config = dict(
    n_kv_head=3,
    d_mlp=1024,
    init_std_down=0.0513,
    weight_decay=0.0,
)
Each number is 500 + 50 x the weight over its row's rms, rounded and kept within 0 to 999. Layers, rows and columns count from 0. Numbers have three digits each. The size before them is the row's rms in percent of the matrix's.

# up: layer 9 MLP up, 1024x256, rms 0.0513, rows 154-200, columns 192-255
# down: layer 9 MLP down (transposed), 1024x256, rms 0.0513, rows 154-199, columns 192-255
up154 094:482547442525510513416484515507519391559572550474506471455517532452575378517511557550544459452466435515436453485530519496567498524517552499549562456510485479504543503498470590514497494450550501
down154 091:524474557527497446577552490518481619508452542594490563457563517538431515458560443473566523597470510446519547567533580607454544440481451495517519516514487548519588457452549466457450404486467521
up155 097:540618613510493520530391540455474408506467510487464355457520651567539458523484496491531537510478540633562504587478497627467536500467517442485539525490480565526556458588547472410512464458485444
down155 100:525482451495517569495536428523561435582532446488478461498487565477536530530458489513405591550524471516462456600469528494467411543415485462450452539488540481436506433530481484445448560434497487
up156 088:494553447477606491525524440525489512590525464533502530456487504542553462515494508485501508535443486399468427418510544478560539451586434519516577553492548537486516512471462523499492524450369542
down156 082:475496447520428512488461363523574465480443420420487465550546507498498537509411473550531453536565603441554497507493461466420464534582507388415453547509511428529550506458439452541520473475629547
up157 099:412456558561589541517480500570440542489461568415516513464551478478555441459477557616446476530432537541553475461412433633437478482450520460477469513568518430521463504533476556497474519506537595
down157 097:531462490570499428573445466469494443485576519523512506516463556491497532496554483568526472441513492496513514477446472462460530537487482460586583501558474531494483512472447376529510420540473395
up158 096:451552466408501504526489489404518507399595500445489427542616451439509522467504523607441500519449517517492466481489433473598515526425515486444534629543467563474493522465433484430425483519477454
down158 104:545401501516449566508523439573530543583422515535505497505524583577440571612540456485530460389477523519544525544490469565434435478488471478526485409452489512504423515521445587528496485428580571
up159 096:469528548485530550562421485448444474492507413502436474505450548475447476495403459501461546478495426495477617502496534528418425548441553543564538521540483523367541484514465515482566498583410470
down159 104:434432452477438475432435515499587519495446566508533423454550491564456571458466483535490535544524396504496503541429507479421490551556534504390434554556499510559586507488520477496511475561455440
up160 110:571524496612482497461434473567541462484526502520527420500541441457477447488522426383417496482577563504441491538523564519436494521529498569535541487613464493479544508432493525472446448533462383
down160 104:428444498460439454529550495453479480504490471483500544538506565564430541485512519553470442500543597571527474413527535558513506591487538499509571513489462536496427464470533462400543398537572517
up161 102:499373519451465474561444426485456512445549564477528648571525540467559577502483429578455518394569490491477476477530468517404442513495465567484459528531476542455531538484533473539452420435486435
down161 101:410565608553532611415451585460501534501561487511477468502437480544449521495548455550493560527497537480456558414533482601505518477430471498509507525504454488513556452488488531398475511562474546
up162 093:581555540481543498508475495500484532524477598581539444463550504500438515527522511544445517372532565588530517599513520558458542467609412517542540456608494582569510451554536491500532460519443550
down162 100:474538490554457475418567446535456510496539516521433577640586478409491429543481548477529579632519431463491459412519599502528469562452525507530365517557561424576555534575555475479456502465519474
up163 108:468412512543514559466367529498522561459453508500464466631546391467536467481501438552512466435469458523456453557562510452402586444504562436466529531509429429459499545495488493512537525519524480
down163 111:546484491442568475432333515587510588513466494426415486470556460583587481484551470483503551383497399494583649567500500492478529447516544475540517523471633595496516442606437487526528507529478465
up164 106:441596571439517533519450518582430417440593573535561459511519521519417510497436451588474454480473633485492453548557500527544468482471428448509466526521497551420532452414486513492433484579449465
down164 110:476480478450599498490474446514479478472489534500540544525516582487436470472489525541546493606498450486426495521457472427428441554533520542515567522505475520397456514482498494501468526466422503
up165 105:561623467526515540470592485452437547542590556509524465400575510486515511513518558542524422530472418485631549501572535489580495527516469457517483491578502370435488469539565412547487522504453509
down165 107:409391542530517447535490628440486552531487522488477509556537519514597560491455469543479527480598498596503465592486550490503466410468466483460526456565402536498494473447507491485411507495509539
up166 083:492495540388469492497497489502556523502502493691543491521489440475532560618481518573534516554533574481525555471434524531521413512579552420593484516434468480496518535588522540455491481514453537
down166 082:490527503518435464532520462501488487407499433482599463569483478508415558519441499565575440530543536478635526487499518371471499507461550444496462496437490550585533545519542569574500505448587484
up167 118:509473451535522568444425488481429560492471555507511513455448501469534492517452521518437496512483443591525540459404492476501451493619564502442460458452431466443505452550526502478405515383448479
down167 111:576532525492449499528494511502533492438463391681476477528474476500440455546468561497567534514461527528446543543493555491514500487513537433508488423527574583486519443543605532492516594481416487
up168 100:500407455546489467487497489439570520448517511498466465380499559500488504446458416582544573486525512483556475525466473465493471510445545482515375525513440465521561467579464510503501446510541471
down168 096:518541544448481470575535490505527462570497495538539488559624490476438515536447529355449532515509517511390495408415477512442530459610570536478568375364549475489520526512485474459591503478444555
up169 104:469461537434511536551361574450439478554501451446522542555415479448553495480515470457444540618421499481434499492432409558457521513463521474473441515455453478389500561476475559526427597526447489
down169 100:519524584427544478448488577562513464519480491522545620606514541445518589453528463484490492528472504530576418512521457531528593503463468448573458561403474436544511468495522492537508521439540543
up170 096:515552548465472478476460499393548534496512489521481456494421453568533450473537502417570499474466406488503511572451428471557486433480502494550442418460337448483454549477525499465530502484468464
down170 095:505527505431569474538579566481407449461566433464417541479414446397489561544582484532474525447519505479546501476477568442444498589426412476477485446494474454466544539490500460569551538591492468
up171 092:508500507403442595521437524449574433497583452497587497439570534476406500575475560470575499546605502592500441484435412582533542553609448489501569493453553424542512516495489510523480524397495461
down171 089:435506544472555540461581440489398518482525487525410537542474471464392493472534569510462548448476520452417593515523525523532439475519464463507467498502510569501525519418533494551595517571523476
up172 103:475541502500437526547541509354503567504559542551446477585453403440559482456445476473565495500507465532415531541519450536496485442533483549591428572571556429416507592518562494455570408504481478
down172 101:539568513514525413579451550567502415471372590404443497516505484526552513420500498478433534637532537537523482502544553496492559510453423536421502437497478564564501555474485488469374534556492511
up173 112:638524563462502478518444584490560601489451478472568476493476471505559491548579505398461497524482389506569507507512545605523509565438524467573466481437495520461575453470510523559509521506535490
down173 108:498440445583502582490551565573470517477505444436453477511524684475523447512462534480463572479595520472505554562537520375520474542552512471532472497515535501451434481481502555511496535546440573
up174 103:502578454590505431460492458564491478465545519505478498518528434448582547519555579504411444487663455520533486542515542508520487503497450494475495496454535407468413416454627469476473509468560503
down174 104:500510527457514440566548462505566533446543476470455502472448492462490536552412400554515576534554547550503427462506565458523509489529449511499495476429413477496479413510540519491567489395553476
up175 102:466561421482561427514497526520495619488563507514490503495414563539552521483464491471486516507565523547613532421558541507557484437498497491397542525464477499442484502450470551393450506477569489
down175 102:514502507516489397564551492462474500547536496511506504511453535419488555488391539448455572468456495432477461488477552446481601481473533462560521453579440438485368475594506410495450596448476571
up176 097:566497514454480523576546441519463454545545520524539475513545523470590484433572556480542578493491533474484422562484496489460491382455457443610569419511441533491554514512480567602485489460416502
down176 109:494575529564429527531454591503491549503456508529624583451499554493489409513545498478518548496488517490411472518506484451516466520500548466485488508512599614425482470481515459527496542495449451
up177 107:548499582482577504496511526514523484582495619514444476550468571431491537477474457485468460514574546560502422489559428472547548546441399528448545483484442521461505551499494474446489489472500503
down177 109:492535547553446398491474494502420454520551444449436491473506530461473515475603526486543448496580517489544480485507487623476477523351474490541421551436413467447501399518569485501503562455504467
up178 100:530532481483423553545444462549523524522458506536496535468521451453540482583477529536463412616562551559477461595533464446409480500457424486492481584528458437525523531377565455542539491552504522
down178 102:562485553618499566472568500564459558448480514474481481505484431510408453544578488473524520500607498447481417480465511421532604571507552529546466465397603596456373452519428472468571512559445531
up179 094:450523550596541545495495557507508378493443536482521419469486406475405508486473452585493415516527571458499495384578510493513516507488422481540459403523510432585547534498451514499458537495491456
down179 093:426514487438413448426581475568556555575488359442565540527469536532525532563534642513471503459535446559512516570494423476514459438554527533440449487396553521514449462516515445441471501492505527
up180 102:463432477490472464419540516493534517576455480469445553582532543481518523519528514574480513559542512520563555398528546469472608487465541461456577460621572484421478513544537464509405537551509351
down180 101:495535529508502525461459344478563530535556480506549528611579481478507356484463496540526505514491433493503470501563516441505488484466557523439531592528577500467478515549463538428545569537529500
up181 096:551423526476499489447520494528517452491485508489444440535504500417605553509525529604565477556578659458516442514460559523464478475408602538507418471435545467501568488506540483455455477490505507
down181 098:505481432523571462551487599410449533531497589455544458499472592551476462617512454483493469516481370527500535449575552560508555451521523555516529626529439493531440574521390467468529518566436482
up182 104:546500447570511447541453484488477487474475468607485518475527544471575483488565535508545496338467532427529555456463532514562543523473461531485479476533616558464456570531510541618528553534488547
down182 102:531550490432536525519492543514504483527470477487561526524587446528437513429489536432379533541474408484507458466534473476540411522464563432590549437496475486545570565485433438508471554496557520
up183 098:551508531487476431538509633470508428512473510546536433427557495430439519492563468591497395575462403430495492537460470527432498517437417489487550457535399431474441429469487475576443457391574515
down183 103:556488413504563579427530474531528498467501501376521473448506412399509431561543507426516476507463473472507584437525443468602478515609532493574457492493466543410469388448436545531463569547483454
up184 094:592443486573427471487624559524547465604520528576500430536498497434518441497483549559512513510558563566446396474573535612486522468532509517548465440551466509546406496531514527554463606535459470
down184 092:485442619516522442508447552557442489542510523520558445523527530527485478532541430521478495498498466520518560498534493409458439486580479523483522443458526410448511483439480470464574421527599487
up185 097:488474549499473458538431514445535607485413554607495503528485502567481441569409552505424496432525453578549485526495489541504537542549513503517499466493600524516546424441497531483430509500546397
down185 102:542556483412464510486527428533524554402594504481633584545480485496510437467485545528512544534577498442546469555499583452566516559531564380589418375598504548433489480531557488505476498515470508
up186 111:621551538504550454449501533421523526530599528368484505551486487508488511410517481539615511543481520431467524475600559505568513511501513368489464501556562506463428489487426459498527542506547460
down186 111:419427498501543532469501490501583491503434424476434394449440475536476472510590515483419521513487453499440515441535506518643605475550548475499469608523451471418559590546496422518536497519522593
up187 107:587519487477549425404514510475538449553446548493575490539448551480557522461467468524492565588521513483527469447588597380485572452548581546425549516482490581601537533462422552522559559564469521
down187 111:512551506471449531481534501560540457495499473551469503569491548593516480441524585489569510446504512448532491429508486455519514492417488498481583508486458574547382494409463498381443543575526558
up188 098:548622501506506457487384510550431467563487535550546511592626474548519539470502497462411518457525435506466492468476532430544451528499513432506464420444534571559534480512550500534453515431488507
down188 095:528436584470523446457504554502448544481478525386499511559412503492572547598494487426450348544511519481553433522527525536445536504552510486589550577470500452401428386445536465473529417546544530
up189 097:500458544394457577495427443543581468510477564514600557553497538502549451576478557489619502530534519513402511421553387453487517450590509527556512491559458547442426480427563560481530467561480590
down189 096:510466507476510429572586465509432475576503427474467498465460447470481567419505530553494510498467482460482688596458587488499488540463497490503580472458605512469559516474513573460506550476427401
up190 103:513450552495551475515531520603523619433529508657537568437481544537444477432603490522453495608471450475436437440497540622436546442551514502492432538421459521487514494495480450462485500484549444
down190 098:581517484523519466460401560522435455517494481404451524416497591466558520526519623502525491437408519550495647513475469460509528519488491440532470478522391517416527610502476527449504500506446431
up191 101:461427454503489500534439524526497561454533502491542462439470520535507532511539485475463414526506501417417514496385482471507471458524498514489483485439451496462593587424442524460492532435495479
down191 096:510507484575570416503575562453409420466546558475477467438579428536445455461495445570534565507458510540532455515505560517437594462469495385589491459501592497521469444464554505489471444540509528
up192 094:479555491520453572491384431473576558451462539529566534448576578525521469630512461532533510444518506538501562499474434490559490555596522551439472471416523473617498505575461491538514482463478415
down192 089:546509567501481534637520509502379437577495457492390473587530513469462581268476442556460504572443521420449527467514526593436400511442543489502453533540520474556521459558523492541408441529409554
up193 092:586439520507477458504466575412495532490406483555621510483456606507491439480527600487545452535503504513479523561542506523494460448566612576424493504548534487528541496416491492546532453464533472
down193 090:455503596559471532482462477545418529512579517485472444493476464422500500505524501506462541523497560521582452513478591479524506455523340437498516522538478497528552467459462522438494498488400522
up194 088:463464414551451617499498584524453495508546511440556550536512518500535631536531543538586519481440509440513470518594495562380536444415449497546487437429480521502504440516522507461504553459584498
down194 092:521464521457409507447405482423518535595499460492468556553496536450488492472432448450495520528421463521455526515393500528552477463513550510449523556504539533440540422565435469493475565530459381
up195 098:498444474537493485459570452399461418570407484474450455536451519496521436560512563518433549503551557533501512516424454484579541476482495506527478436669539523446529487485409565494487415472483474
down195 103:440597548448455431488502580490484554497562480545513500453532604551546465484531492545559457519454505534512521555495442549554555443443467463514541472422610495472541502458529472496482596534480601
up196 098:488495499475510564574532415531398480555445515437514487446504491371503470515569524604421496495501543504537433558536598663601439500564460497485478498541439588445495462525541463447514452479417520
down196 102:495495494502529530453374443443496680460494463534480483480468598477477498437522483550524437492470497547509601552537535530450481501516586551520462535433551506475470420453589546459469487453527531
up197 108:513471538480414532446537504480498525504516494475544433415470467468432528538527538462473537470521486471508525578528442577462421415447538545432436413515455535523529567489430530392491535456427473
down197 100:432534413505480433609502468540504561526522523473500495533543473560496472481514489506540456501470507594398531454463565439441551538428492485587461593559526483503482497519597496502545501580545449
up198 105:544407561542540493560505506450447553399523502451556486508485447479483509605459497506513426520522531448532495499466510539582433579609473485407542496568552452454599598451467555460557585481565545
down198 108:462469460435540500403508606508605497619587490520496552516535484476432503468537548473477479592560364460500521509476482520506515431489502538637482585532450523545558357500559474450581527551423556
up199 102:588469402535601441557549499525518453487516496430512433508461498416431507553503523552485500564552586430428480558526523506536438496510528583503512511443467371474487398492517503498585526610566572
down199 105:501569471394445359554554458577475496558490470399457521461512524600559531514496603432497445478556563492491548462464493537427546474477530443423552481480536538562498456472541467539511471500481576
up200 100:564575592452496478573424504488461526536514521517426561534483443566474506466430521569393419487456495428472472514460474551621474558470458461517464518500530463413530456474463475518592429438533459